Weights of a small transformer language model.
Training: a variant of SOAP for these matrices, 904M tokens.
Each number is 128 + 32 x the weight over its row's rms, rounded and kept within 0 to 255. Layers, rows and columns count from 0. The size above them is the row's rms in percent of the matrix's.

# layer 9 MLP down (transposed), 2048x512, rms 0.0442, rows 408-442, columns 384-447
size [101 102  95  96 103  98 100  99 106 103  98  96  99 100 103  95 101 101 104 102 100 100  97  93 102  99 100 105 101  94 101 102  98 101  98]
[[122 117 139 155 168 171 147 161 152 171 183 176 117 150  76 110 164 129 152 115 129 187 100 145  88 160  99 113 189 117 114 123 148  87 155 124 138 128 153 116 110 154  73  99  89 126 170 126 111  85  81  70 166 156 141  88  91 161  88 129  84 169 170 118]
 [100 100 152 116 167 131 141 146 190 155 110 120 117 168 170 152 104 155 190 143 106 171 146  90 157 154 126 143  74  99 138  95 167  74 108 151 167 171  99 135 110 111 190 115 163 109 181 132 126  83 128 123  70 164 134 171 119  71 157 179 131 123 122  86]
 [127 180 155  66 117  60 131 168 165  54 123 159 168 183  83 107  85 148 134 116 102 147 126  74 169 107 111 188 115 169 112  87 150  83 193  94  80 129 158 160 136 120 107 128 122 104 126 139 134 158 126 187 132 105 114 157  96 148 135 121 128 119 116 154]
 [ 67 186 130 150 154 118 189 176 101  93 143 176 130 126 102 143  82 104 165  88 112  76 105 162  73 166 133 130  84 113 169 111 105 171 116 119 119 125 125 158 122 167 104 167 130 178  52 180  75 121  78  80  85 129 148 147  98 167 135 169 101  95  38  92]
 [160 138 124  61 105 115 133 116 191 181 168 112 140 116 150  97 100 128 179 101 189 140 150 124 135 174 167  89 123 112 119  99 157 118  71 130 123 101  67 130 168 116 128 145 106 131 177  71  95 127 148  82 122 165  71 146 149 149  84 131 113 185  94  89]
 [127 151 130 163  99 144  89 136 211 131 120 158  86 227 136 108 169 161  95 163 138 182 161  98 118 111 135 180 117 145 119 153 132 158 151 138  99 129  94 149 115 163 139 119 108  93 112 153 133 181 118 177 156 133  71 159 107  95 142  66 133 124 138 117]
 [ 28 100 168 122 137 130  90 121 209  83 121  47 120  99 113 143 141 143 141  77 164 145 135 106 163 137 123  97 107 122  94 127  87  84 154 208 139 170 179 123 137 168 141 199 131 155 103 106 123 137 125 131 173  77 122 142 153 115 111  85 128 139 176 136]
 [122 184 106 126 127 112 149 129  69  42 149 109 185 121 135 141 134  83 160 131  97 114  99  96 117 152 138 141 167 143 105  45 147 120 156  74  95 126  83 135 117 163 140 142 203  99 104 121 119 113 130 162 139 121  74 116 133 111 145 144 151 162 174 117]
 [172 106 155 134 116 166 136 114  79 117 150 131 155 137 139 149 110 171  71 109 158 130 114 131 136 162 150 160 137  95  81 111 178  92  72  98 189 116 161  77 103 111 106 124 100 103 113  87 130 148 188  90 154 154 189 127  92 163 152  94 177 132 166 101]
 [195 102 102 104 164 104 133 170 102 142 101 120 133 170 103 116  85 154 126 148 145 128 105  89 152 159 139  84 151 189 106 124 146 140 128 154 126 148  61 122 135  85 127 156 138  95 110 124 147 137 123 190 115 178 152 133  97 145 134  41 169 155 120  95]
 [172 108 149 104 120  96 131 139 155 115 158 151 132  86  82  92 128 123 147  90 134  93  86 118 101 168 111 141 141 163 118 157 164  86 103 157  77  77 151  91 130 136  71 130 153 113 102 159  96 132 156 126  99  96 111 111 101 119 151  92 101 120 123 127]
 [166 133 118 133 206  97  56 190  83  99 125 143 121 162 107  89  75 106 137 105  65 128 127  72 126 147 143 211 144 135 124 132 107 133 131 102  43 154 199 107 181 106 109 140 132 114 146 131 156 152 155 185 156 156  99 111 149 149 166 134 107 136  73  66]
 [187  96 105 113 115 149 139 113 131  67 140 187 191 119 157 108  83  86 106 142 107  96 143  98 151 106 168 132  85 134 126  90 183 112 118  87 137 116  99 151 130 193 163 178 100 120 158 128 134 121  97 175 130 140 137 194 165 112 147 100 160 117 145  89]
 [114  84 124 161 121 123 105 105 119 160 154 110  65 146 138 135 146 169 121  54  41 142 133 138 117 139 184  99 141 201  91  51 112 209 116 128 139 184 134 165 140 129  93  86 156 110  98 176 158 183 124 191  82 140 152 194 106 174 146 161 136 142 146 114]
 [130  89 108 119 154 141 125 145 145 160 119 176 122 136  62 107 189 154 104 124 179 111 121 134 157  94 103 121 150 127 112 141 123 157 136 153 128 148 138 146  92  79 156  76 129 137  70 123  87  85 125 174 144 109 145 104 110 163 129 118  98  96 139  83]
 [ 95 120  67  51  74 157 121 130 167 109  82 122  79 164  80  75 123 185 181  98 103 192 121  88 142 112 117  71 158  97 136 118 140 132 128 127 131 108 139 150 169 101 124 131 151 115 113  96  86 119 192 100 167  90 111  95 129 117 140  45  90 121 112 124]
 [157 141 138  98 113  81 127 177  40 145 138 144 165 123 129 121 149  92 170 109  92 204 122 133 138 182 129 124 132 177 139 150 168  90 156 113  91 153 142 109 150 155 108 167 149 127 199  73 125 127 175 110 122 149 148 149 103 157 101 162 145  33 139 130]
 [ 92 107 102 140  30 189 187 128  65 133 154  56 161  91 135 121 101 134 120  93 133 123  86 127 140 158 150 132 119 101  91 135 146 127 139 181 178 109 113  90 205 107 112 207  88 153 101  95 126 112 115 137 145 141 183 189 137 149 126  81 132 132 132 185]
 [110 100 176  71 170 134  85 104  68  59 144 164 198 141 141 133  99 121 107 131  69 185 101  71 129 112 121 175  93  92 123  72 118 150 111 187 195 138  87 165 107 153 139 156  69 125 161 117 147 130 140  97 169 142 203 110 166 150 163 139  82 131 119 109]
 [ 54  81 125 129  90 153 124 154 124 172 141 156 132 119 139 138 144 130 133 111 152 107 141 127 133 145 126  88 146 131 100 170 159 128 128 136 112 141  88 108 149 106 146  30 169 102 105 146 204 167  95 141  53 142  31 129 138 143 102 121  85 140 116 109]
 [160 173 108 154  91 135 104  87 153  38 193 149 169 135 118 181 167 156 113 183  82  85 102 137 136 182 142  83 142 139 137 107 118 161 124 167 172  85 133 106 114 106  68 132 111 129 156 134 143 107 155  97 126 116  94  97 115  98 146 116 116 138 140  98]
 [ 76 116 126 144 108 139  87  88 110 138 160 149 120 128 102 116  18 142 179 110 155  86  61  93 142 122 218  97 198 135 154  94  89  73 111 136 109 156 125 170 119 115  99  55  92 127 135 124 177 149 123 163  86 149 136 119 130 140 112 117 141 102 202 143]
 [125 199 107 140 138 152 142 134 140 122 152 128 127  99 144 105 133 108  91 181 139 141 140 145 150 100 128 125 100 129 144  73 108 148 186 174 120  79 119 128 158  46 100 101 104  90 194 143 201 180  65 133 133 147 172 116 121 161  66 143 127 131 110 134]
 [117 143 130  99  81 149 126 135 137 136 140 144 129 120 128 119 113 140 136 208 145  98 140 138 124 132 105 200 170 160 120 189 121 170 150 115 145  95 154 128 105 123  93  94 187 134 122 140 119 107 185  90 160 148  92 122 102 137 120 194 125 160 177 115]
 [162  81  84 127 175  65 109 141 209 129 206  78 134  46 118 121 103 161 120 160 133 109 122 124  74 155 150 128  97 105 118 160  53 104 139 130 168 132 124 114 143 140 157 125  77 153 108 172 115 125 133  97 116  75 182 117 116 136 102 129 141  58 162 101]
 [130 143  95  95 144 115 181 137 116 106  86 116 108 134 133 166 124 152 113 184  93  98  81 123  76 120  93 136  98 101 137 144 149 112 122 127 130 174 100 104 160 128 100 113 122 154 129  95 122 152  93 150 150 112 161  69 162 115  62  91 102 138 137 126]
 [145 122 143 154 120 197 177 140 164  92 121 117 106  82  99 108 132 121 103 183 156 161 120 144  99 227  83 133 128 113 110 158 136 134 154 136 139 108  78  98 114 156 220 166  60  96 183  91 156  66 157 135 145 183  82 165 126 122 136 118  89  77 123 144]
 [ 74 106 159  95 128 126 114  94 124 153 174 155  82 198 110  80 107 145 138  88 103 119 135  93  83 105 134 121  49 142 143 174 138 168 105 139 179  74 124 186  99 131 105  78 130 138 107 141 159 135  99 165 151 190 170 162 116 105 119 127 162  95 134 174]
 [126 138 155 193 133  77 114 136 140  98  46  76 131 140 142 175  78 165 189  26 121 113  61  88 132 153  88 110  93 122 146 115  74 152  53  73 126 118 119 127 137  67  71 133 139  51  70 130 154 151  41  96 110 120 119 140 116 122  89  84 166 108 107 158]
 [144 103 102 112 121  88 125 122 136 134 105  85  85 160 155 186 129 113 129 144 153 178  88 158 174 176  78 146 184  93 139 118 186  83  97 175 143 142 102 161 105 114 123 157 147 160  68 113  79  93  99 162 207 147 179 115 149  97  88 110 125 143  94 116]
 [121 132 134 161  85 151 131 151 134 143 155 196 184 159 135 189 117 138 123 133  90 146 171 137 147 161 132 121 100 126  87 154 174 116 134 125  82 164  80 142 107 128 106 115  94 108  92 149  67 127 142 122 115  91 162 100 151 110  94  95 148 175  93 150]
 [ 96 108  29 103 139 135 106  94 114 156 146 166 153 129 166 106 150 125 152 117 150 167 157 135 123 119 120  76 129  81 192 102 123  81 106  50 106 121  89 138 172 102 162 127 129  78 135 173 159 151 111 123 148  30  95 156 157  77  90 104 192  83 104  65]
 [153 113 155 110  75 161 117 135  87 118 145 154 174 133  88 158 157 138 137 124 153 151 143 169 193 131 146 109 126 181 133 106 153  85 109  83  91 105 126 174 142 134 158 141 121  78 100 150 130 125  81 126  99 134  49 145 178 133 152 172 101 150 117 126]
 [145  91 186 116 132 125  96 182 115 129 100 158 115  59  67  85 117 105  92 130 161 136 130 112 133 118 132 124  96 157 113 112 157 130 160 187 148 100 119  96 145  95 109 141 103 129 133 162 150 176 125 134 206 121  43 109 106 193 158 160 151 121 111 112]
 [ 94 131 188 131 141 165 167 154 190 161  98 112 183 152 108 115 164 127 125  92 122 136 121 103 146 106 170 116 183 102 140 121 112 158 170 143  52 167 115  80  74 159 138  72 146 130 195 122 159 166 135 143 110 103 128 157  74 135 113 113 132 111 147 149]]
# layer 9 MLP gate, 2048x512, rms 0.0587, rows 409-443, columns 384-447
size [ 96  99 103 112  98  99 107 101  99  99  99  93 102 100  99  98 100 105 101 102 100  97  96 104  99 100 100  96  97 103 104  98 101 100  97]
[[163 193 141 151 142 131 188 135 180 164 134 196  57 106 105 164  89 153 154 112 174 116 137 160 120 168 165 110 100 145 125 154 133 138 131 149 196 176 116 179 104  93 112 104 111 134 102 115 120 160 185  95 172 148 124 108 111 132 137 105 113 128 128 126]
 [100 131  57 100  58 198 105 107 107 146 105 144  92 123 146 106 126 137 118 128 154 131 108 202 141 167 132 143 111 124 116 149  79 135 159 182 152 115  43 119 156 146 154 116  75 119 140 136 113  97 121 154 148 112 153 164 200  50 142 173 155  82 142  77]
 [114 146 139 110 150 147 120  90  74 136  95  85 170 108 134 103 160  39 123  79  95 171  97 168 166 145 126 147 147  99 171 188 124 142 150  77  82 136 137 152 118 133 125 129 130 154 115 185 106 111 180 129 129 173 118 139 185 149 151 122 115 122 162 108]
 [182 121  89 127 148  89  67 117 157 104 131 133 168 154 132 187  77 104 190  89 126 160 135 147 132  83 131 144 130  78  78  82 125 117 109  99  78  83 121 113 107  76 138 187 142 186  77 161 184 110  91 146 113 117 113 135 138 111 130 209 148 104  80 142]
 [159 142 158 150 117 148 170 144 146  98  60 128 124 158 136 110 103 144 171 153  85 189 123 101 174 107 138 129 166  68 140 164 156 135 176  98 112  69 173 144 137 136 164 130 127  70 151  68 122 132  84  59 189 149 121 149 105 100 103 141 153  70 106 177]
 [135 146  91 131  73 183 135 150 141 143  38 176  95 139  83  78 145 195  68 110 168 170 100 142 111 182 110  81 122 168 129  90 124 132 150 146 171  74 183 137 116 119 190 147 143  80 164 151 164 130  95 118 129 107 102 122 162  81 120 135 134 168 134 107]
 [124 176  85 123 154 163  82 172 115 156 104 154 112 150 144 166 116  98 112 134 122 157 134  99 120  88 129 126 184 132 141 126  81 157  98 105 105 124 176 144  68 125  53 106 185 112 125 147 136 106 135 128 154 142 143 135 111 129 141 138 108 120 156 143]
 [106 106 112  96 171 143 108  91 134 116 155 119 120 114 100  95 151 143 125 127 127 120 111 157  90 129 146  98 142 126 120 181 153 156  90  92 143 101 188 136  86  96 100 156 147 119 150  80 176 160 142  89  86  79 112  74 135  83  98  99 156 110 129 124]
 [ 79 120 117 112  63 117  87 121 141  88 152 153  46 126 126  97 123 150 183 146 129 164  95 119 165 177 131  94 125 196 116  89  85 200 133  93 114 136 161 167 171 128 169 113 160 154 114 146 179 130 183  46 152 106 106 135 103 102 149 145 170  95 164 116]
 [176 110 145 155 141  88  90 136 120 101 142 118 133 143  85 166 133  89 123 141 114 100 122 107 139 150 159 109 107 118 147 156 115  37 131 174 171 132 131 130 202 170 109 132 104 129  84 154 130 149  81  55 102 136 114 147 137 127 176  91 158 208 107 107]
 [127 110  35 154  97 160  81 123 122 164 111  98 137 143 117 177 110  71 138 152  93 117 186 140  33 192 109  67 129 138 135 167 125 135  98 132 167 145 115 155  63 156 141  96 127 115 115 133  89 150 135 124 133 158  97 167 175 121 137 139  85 112 129 119]
 [139  63 175 133 160 115 134  94  96 113 113 110  85 140  79 156 148 127 150 140 228  57 102  83 114 192 111 181 174 127 106  83 163 125 145 182 119 156 147 187 114  99 118 124 117 130 117  75  58  85  77  91 131 158  96  78 162 176 102 189 128 166 144 127]
 [141 174 148 152 140 163 164  71 120  94 140  89 124 162 151 195 135 148 170 159 105 131 105 134  69 144 159 126 129 176 121 127 126 105 133  91  44 221 129 122 107 112  99 129  66 176 133 122 131 103 131 115 117 121 110 133 134 129 176 165 105 124 170 155]
 [120 128 148  73 107  99 150 173 109 106  26  93 100 249  92  99 182  87  90 126 176  91 123 118  67 154 142  59  89 104 106 113  98  86  97 135  83 152  89 164 124 122 108  73 187 151 103 108 187 133 112 212 118 113 116  88 136 103 161  88  92  72 128 135]
 [189  78 120 127 198 169 152 171  94 108 136 112 120 166 144 157 119 120 125 121 127 162  64 113 133 104  91 161 110 194  88  94 129 132 133 124 138 131 123 152  96 113 213 121 110 170 131 186 144 149 132 123  89 109 156 176 141 106 181 125 132  94 120 143]
 [136 103 131 157  93 124 164 102  79 124 138  85  83 137 111 106 137 221 150 101 100 143 170 105 160 147 195 159  77 120 148  73 133  87 107 124 128 184 124 110 142 154 181 110 112 105  52 169 113 123 148 138 187 179 114 101 103 160 102  96 155 191 118  85]
 [175 122 146  95 126 163 137  92 106 177 138 111 104 150 147 145 165 180 140 139 167 142 115 115 156 171  96 122 148 167 163  88  96 144  78 106 162 117 125 109 133 136  23 113 132  92 151 121 122 107 158 145 142 112 111 120 121 139  68 116 121  85 121 109]
 [119 134  87 114  90 153 104 155 129 176  67 174 150 164 140 172 166  89  94 115 134 144 139 123 149 106  90 130 120 106 164 111 139 163 124 110  79 103 102 182 124  74 158  98 139 117 128 145 141  64 135 121 167 150 147 160 112  90 134 105 108 122 140 144]
 [ 57 156  70  91 108  86  97  93 156 144 123 116 143 131  78 129 169 180 158 100 119 136 181 135 132 121  86 109 150 142 151 171 110 172  77 116 193 101 159 123 115 152  91 136 122  93 150 151 151  90 144 140 155 167 100 134 114 120 122 169 120 187  93  97]
 [ 81 141 142 125 180  43 113 139 119 129 142  78 125 100 112 135 105 174 121  93 124  78 134  93 159 214  90 113 152 131 172  98 139 111 159 171 172  91 158 136 101 158 166 130 155 100 145 151 134 139 123  72 102 121 167 188 120 123  81 128  97  85  77  96]
 [152 138 144 164  79 127 160 133 120 163 154 123 125 102 177 168 135 138 129 121 160  91 142 112 157 105 185 122 226 151 140 134 141 118 152  81 108  84 116 164 178 145 106 141 128 115 139  53 145  34 118 102 159  84 124  71 163 123 110 168 156 196 105 138]
 [ 76 115 127 125 138 163 158 150  74 134 136 124 159 124 123 106 156 126 149 141 140 121 129 137 151 109  73 125 152 136 125 112 168  84 112 163 188 158 163 122  77  83 177 147  93  82 184 125   9 139 111 152 176 188  93 151 169 165 123 166  90  79  78 167]
 [112  80 121 157  98 158 134 158  90 104 101 154 114 117 172 127 144 166 128 122 102 129 174 146 220  40 142 149 124 158 184 115 148 133 123  98  73 118 170 136 150  91  93 113 156 117 111  93 126  86 109 110 152 141 128  65 101 111  87 180 144 179  95  75]
 [158 140 108 165 144 182 116 125 176 104 125 142 104 113 113  88 139 138 129 121 130 121 147 173 120 134 148 194 142 146 158 128 110 132 166 125 150 189 137 195 113 128  72 165  94 110 147 175 169 164  59 120 113  49 173 150 168 118 128 159 142 157 137  78]
 [ 67 102 119 157  97 137 105 122 121 118 127  98  56  53 164 151 125 151 147 115 143 134 128 144 195 200 151 137 169 162 120 128 105 170 129 162 177 103 159  87 193 101 150 143 124 145 116 202  97 143 109  92 147  98 192 137  86 141 172 142 116 125 173 122]
 [158 125 121 129 167 138 169 133 143 169 165  91  80 143 159 101 148 142 143 105 145 120 132 142  95 117  90 143 192 129 114 104 143 147 131  88  82 149 137 157 133 175 114 119 117  65  82 104 123 136 143 140 141 128 111  88 128  87 172 179 101 108 102  98]
 [116  91 101  83 205 153 135 161 115  85 120  35 168 122 132  89 167 137  90  80 171 139 107 135  80 112  98 108 109 117 107 180 126 123 154  96 114 169  84 160 172 138  96 156 157  76 140  91 138 117 159 103 166  63 144 151 100 103 172 181  74 135  97 126]
 [116 117 110 172 168  79 174 143 163 135 138 153 114 142 114 134 191 149  94  84  87 132  76 154 139 159 168 137 113 141  98 138 117 122  91 133 138 117 116 150  71 115 107 142  93  80 120 109 126  77 111 173  86 154 141 102  87 140  87 163 155 144  48 113]
 [ 94 114 123 159  54 135 191 124 123 132 109 129 158 131 153 151 143 104 167 106 115  88 124 122 161 113 151  88 143 146  74  86 123 181 125 152  84 135 105 183 119 119 122 135  68 128  79 171 135 207 208 181 172  94 145  92 117 117 121 146 142 143 133 133]
 [146 166 125 132 149  91 133 111 170  78 156 121 173 106 164 148 174 167 163 116 143 102 124 121 166 137 107  97  96 138 128 134 101 208 127  79 115  95 111 153 154  75 117  68 174 150 105  94 149  92 149 107 105  90  70 163 161 142 154 119  83 150 136 114]
 [172 215 145 109 202 107 113 116 152  96 188 112 107 165 133 147 160 217 138 124 104 159 154 103 127 106 255 140 107 145  85 128 166 171 154 124  97 138 112 175 136 134 142 143 142 127 130 156 111 204 110 153 184 156 193  80 104 147 148  97 152 102 133 169]
 [124  70 147 152 140 153 152 146 145 187 170 123  80 139 117 130 137 144 175 123 139 145 132 100 140  93  90 119 200 155 116 138 102 110 155 134 133 143 178 151 163 101  97 153 123 117 165 158 142 128  75 103  82 113 178 111 116 122 146 158 146  77 138  73]
 [106 125 125 124 115 104 151 133 168  93 118 145 113  54 123 174 109 129  97 111 141 168 129 130 164 153 122 132 142 128 119  97 138 138 117 141 200 112 102 143 151  93 106 124 132  79 134 153 145  72  78 152 216  79 122 138 144 122 102 126 135 131 118 133]
 [105  83 112 119 114 123 103 141 144 156 146 127 126 165 124 135 102 150 127 153 103 147 132 142 144 121 121 141 131 157 151 148 147 129 126 160 159 149 123 157 151  79 114 150 154 168 151 144 110 158 136 133 162  94 128 136 165 102 160 164 129 144 141  98]
 [156 104  84 157 172  52 113 172 165 129 156 123  62 125 105  79 188 138 134 126 146 149 132 112  62 149 128 129 128 128 132 121 128 136 137 133 141  82 140  98 157 144 135  66 134  74 105  91 118 139  88 126 145  98 137 155  80 105  97  93 151 170 127 150]]
# layer 9 MLP up, 2048x512, rms 0.0601, rows 409-443, columns 384-447
size [ 97  96 100 106  97  96 101 104 101  97  96  95 100 102  96  97 100 103 104 100  95  95  90  97 102 100 103  95  95 103 103  95 101  97 100]
[[129 128 140  61  73 104 152 131  69 102 124 107 160 102 116 101 152  90 119  74 155 138 109 121 156 164 134  83 185 124 163 153 123 174 106 177 123 165 155 164 120 133  71  95 172 138 122 105 185 135 129 138  95 134  97 143  73 128 175 118 169  73 127  90]
 [151  97 101 148 106 130 157 142 145  85 171 111 100 147 119 121 111 152 181 116 150 164  96 104 135 101 111  55 113 146 136 117  86 122 158 110 111  94 177 132 129 129  97 116 120 153 186 113 136 163 133 157 106 165 180 150 132 129 111 168 121 125 123 143]
 [145  71 140 167 122  88 158 161 104 120  94  48 151 156 133 172 138 108 117 198 131 200 160 139 168 124 164 117 178 218 142 168 205  80 112 157 108 119  75 126 159  76  88 133 118 111  95 130 175 145 121 180 151  85 113 120 170 126 148  67 117  67 118  89]
 [146 130 118 184 159 124  99 100 159 125 148 149  79 115  98 181  51 120  99 140 120 150 162 137 133 159 151 103 117 118 117 178  78 126 112 165  94 131  75 152 106 143 184 117 159 179 173 170 125 122  59  96 163  87  97 115 134 135 120 164 165 131  95 119]
 [ 85 148 127 138 115 120 114  61 123 145 169 118 185  95 177 159 132 132 145 112 146 142 108 124 143 165 126 101 124 147  87 102 143 135 136 129  83 133  62 151 186 146 104 144 145  92  79 166 142 152 101 172 180  99 121 113 127 205 121 186  65 120  68 104]
 [144 155 132 118 139 114  77 123 160 130 138 112 117 164 130 135 148 100 142 156  99 105 157  86 157 166  97 190  98 151  92 119 112 127 162 115 129 113 133 141 166 124 117 119 143 156 125 174 121 138 112 150 132 144 120 140 171 168 125  57 189 131 123 166]
 [168 117 177  67 145  68 122 116 106 137 138 178 102 102 138 133 140 159 204 116 119 119 130 112 207 138 151 112 145 131  86 115  52 106 168 111 143  75 116 105 114  94 172 170 143 122 140 170 156 160 112 130 116 106 135  70  98 154 112 124 160 140 110 109]
 [120  73 113 108 141 100 199 135 169  97 132 144  82 120 112   6 108 109 146 154 148 176 117 128 123 106 151 116  88  84 145 137 117 166 104  99 171  98 132 150 168 101 135 107 118 137  85 140 127 105  75 121 209 153 111  90  85 126 125 122 116 114 102 122]
 [136 151 156  60 119 131 135 155 145 114 213 108 169 119 154 100 160 190 155 133 141 118 168 123 119 112  98 126 154  90  92 125  95 120 147 120 163 151  93 174 153 109 137 193 119 181 115 136 170 102 165 185 197 124  93 193 138 130  72  91 108  89  92 157]
 [120 116  86 146 131  72  97 128 109 148 154  93 107  97  97 123 139 114 177 141 125 160 128  89 138 146 149 150  74  89  70 152  98  63 117 147 148 147 112 116  90 157 161  80 155 110  80 124 133 118 167 109 119 126 147 145 133 101  99 148 132 107 106 156]
 [105 121 136 136  64 121 147 120 120 132 105 135 203 131 162 115 195 129 110 101  95  64 156 139 123 129 154 153 157  99 121 143 144 129 122  87 127  74 107 151 116  85 143 125 114 141  96 163 152 142  98  92 178 138 123 117 105 171 144 145 109 156 172 197]
 [177 124  81 104 156 114 167 115 129 123 112 119 110 106 132 103  81 201 127 135 124 122 195 138 122 148  35 141  74 100  51 133 193 138 133 132 104 149 173 120 103 149 171 148 154  74 151 110 169 111  81 182 125  55 149 109 126 160 170 111 136 107 139 137]
 [141 139 156 134  45 141 172 118 158 144 124  51 190 109 127 112 120  85 152 128 124 117 125 157  93 114 105 118 139  85 150 109 130 158 129 135  80 126 186 127  78 114 151 132  77 116 104 132 164 131 122 126 158 157 123  88 194 130 134 141 156 195 157 159]
 [134  72 132  65 151 142 113  83 144 127 136 138  91  82 126  73 119 107 195  61 158 152 133  88  43 129 113 127 139 143 143 116  75 152 170 118  92 127 141 142 107 138 127 190 150  93 159 117 106 195 107  39 132 173 151 110  86 109 161 181 142 118  92 104]
 [140  67 100 132 188 180 127 105 170 135 186 101 192 145 204 110 155 115 110 151  90 120 161  76 113  87  90 160  89 176  94 127 115 146 153 138 134 121 139 145 181  83 140 134 117 155 156 108 120 118  97 159  63 125 175 108  78 125 172 134 151 143 105 133]
 [166 141 128 116  95 110  85 127 101 122 102  78 144 136 120 201 114 106 108 100  92 127 161 132 137 151  84 201  84 130 102 130 147  69 157 130 120 146 130 171 142 123 101 130 119  85 100 142 151  82 107 123  85 157 125 143 207  97  71 139 129 149  63 141]
 [125  84 147 144 148 186 104 145 114 134 138 118  92 144 177 114 155 153  93 154  91 180 121 170  97 193 118 147  81 126 117 158  78 123 154 137 191 156 161 157 118  84 111  96  92 121  85 123 123  86 163 165 139 133 144  62 135 134 103 154 171 100 134 143]
 [134 184  95 172 152 169 122 169  98  85 151 132  96 165 186 139 107 150 127 128  97 101 159 114 189 128 142 122 108 145 171 128 130  95  78 180 150 130 116 106  99 147 125 114  87 131 120  35 161 172 138 121 141 140 144 146 108 163 140 140 120 112 114 136]
 [ 69 128 116 171 111 129 104 163  82 159 119 132 101  88 105  95  98 140 155 117 134  65 110 147 142 101 159 150 125 143  76  92 171 216 145 134 132 120 102 141 125 104 126 158 164 130  90 110  82 139  59  60 124 157 142 188 123 172  92 116 148 113 122 133]
 [ 80 163 128 136 153 154 133 142 106 134 103  64 112 110 158 173 100 199 173  63 157 185 114 103 173 215 111 121 182  77 187  83 163 148 129 124 177  75  79 159 178 165  91 150 102 141  83 128 130 179 147  85  80 175 103 157 146  61 151  95 146 143 105 141]
 [155 164  56 137 123 160  96 126 127 120 137 179 160 150 133 115 166 122 113 165 122 112 131 137 133 126  49 126 145  98 119 129 131 208 142  97  66  80  96 144 189 181 168 129 152 135 132  83 115  83  78 111 204 118 130 143 187 154 186 137 163 137 162  93]
 [139 199 155 131 129  98 175 139 109 130 107 154 137 134 101 128 117 130 108  91 150 113 109 189  68 131  84 116  93 135 172 189 122 168 105 131 100 151 133 140 129 138 174 141 107 106  75 135 135 141 131  54 100  58  82 173  72 143 158  84 102 143 123 132]
 [ 35 109 116 142 114 105 191 177 137  96  91 121 123 141 100 164 123 133 166 145 125 109 176 133 138 123  98 151 125 150 177 112 141 160 148 115 152 139 122 123  90  80 131 169 129  82 137  54 155 176 120 101  94  91  57  86  94 184 126 130 169 130  96  86]
 [ 66 115  59 126  97 175 134 122 120  76 192 156  83 135  83 154  92 119 126 134  86 150 130 206 127 110  98 135 103  90 176  94 122 183 169 112 130  90 113 203  79  90 135 112 137 104 112  79 125 138 142 134 122 139 140 139 135 162 164 119 119  84 129 123]
 [108 146 117 123  94 117 108 147 120  93  46 128 143  94 125 155  95 144 149  84  85 186 113 126 106 147 120 111 142  96 204 101 193 147 153  63 133 108 131  73 115 131 121 128 113 123 151  91 126 165 143 140  89 168  74 138 172  96 111 123 170 113 102 170]
 [147  93 123 100  58 150 170  67  53 152 156  74 135 109 130 151 151 130 163 129 106 165 107  94 125 114 109 120 115 153 126 146 126 137 128 187 184 172 125 137 130 122 117 197 106  86 118  80 114 138 165  78 153 142 201 137 102  67  96 120  71  77 156 127]
 [134 153 177 115 171 124 106 149 101 155 123 122 115  42  84  74 112 131 172 119 141  70 150 138 105 175 136 186 100 161 149 196 155 155 136 125 130 114 100  92 196  99 200 156 114 103 163 115 121 102 114  74 101 113 112 133 155 141 186 107 105  94 128  96]
 [111 148 178 115 188 122  96 171 183 160 143 169  98 134 173 105 136 120 139 134 126 163 119 172 171 161 126 125 151 100 132 119  35 168 115 213  86 128 146 183 123  99 110 124 139 144 136 133 152 121 139 114 119 154 119  66 206 198 136 104 149 140 128 143]
 [148 158 166 134 118 180 171  58 140 112 113 111 149 133  92 185 144 101  79  83  96 107 148  55 203  83 166 160 110 126 138 116  97 124  93  94  95 173 144 127 100 134 100  60  56  98 107  73 165 144 110 146 106 156 105 116 113 139 202 126 137 128 177 130]
 [106 107 147 142  68  86 108 120 160 111  79 190  89  81 156  84  83 110 139 142 117 159 134  57 117 179 135 160 108  91 138  80 127 131 127 171 114 116 133  69  79 133 187 112 134 137 100 103 150 101 131  97 127 120 170 138 108 155 173 126 187  93 156 209]
 [188 125 147 192  22 111 136 141  76 117 154 110 185  67 105 182 153  54 140 107 133  92  66 134  80 133 112 128 191 112 120 103  72 128 142 119 187 143 129  96 114  77 145  88 133  74 126  92 111 135 150 121 129  82 114 149 113 173 184 129 114 103 122  66]
 [120 140 162 110 151 109 124 197  99 114 186  84  60 164 124  88 112  86 111 125 110 140 132 156 154  94 108  82  51 144 135 128  90 115 212 140 111  93 126 142  96 153 130 127 135 162 137 127 115 150  68 138 158 103 113  99 176 120 166 132  87 192  78 103]
 [132  86  66 146 134 126 139  71  83  69 111 128 157  94 134  90 121 147 124  95 118 104 131 112  58 129  77 122  86 127  99 151 107 118 109 136 154  64 118 132 111 125  69 159 127  95 187 103 174 187 164 117 145 151 149 126 110 187 129  92 140 130  81 117]
 [125 146 123 143 140 136  94 175 133  93 137 107 140  97 193  89 113 118 108 104  79  45 113 136 103  88 128 195 135 128 120  89 119 101 113 136 132  99 131  82 118 166 174  96  85 137 126  44 100 111  98 104  81 101 202  82 146 140 144 119 165 182 120  78]
 [ 76 128 104 128  94 108 113 136 132 122  95  78 125 115 156 168 167 143 210 140 138 110 111 106 107 143 123 145 108  72 166 136 194 126 120 157 171 180 101 123 163 101 149 130 140 113 176 105 103 153  94 137  87 137 132 180  82 170 118 143 141 112 157 112]]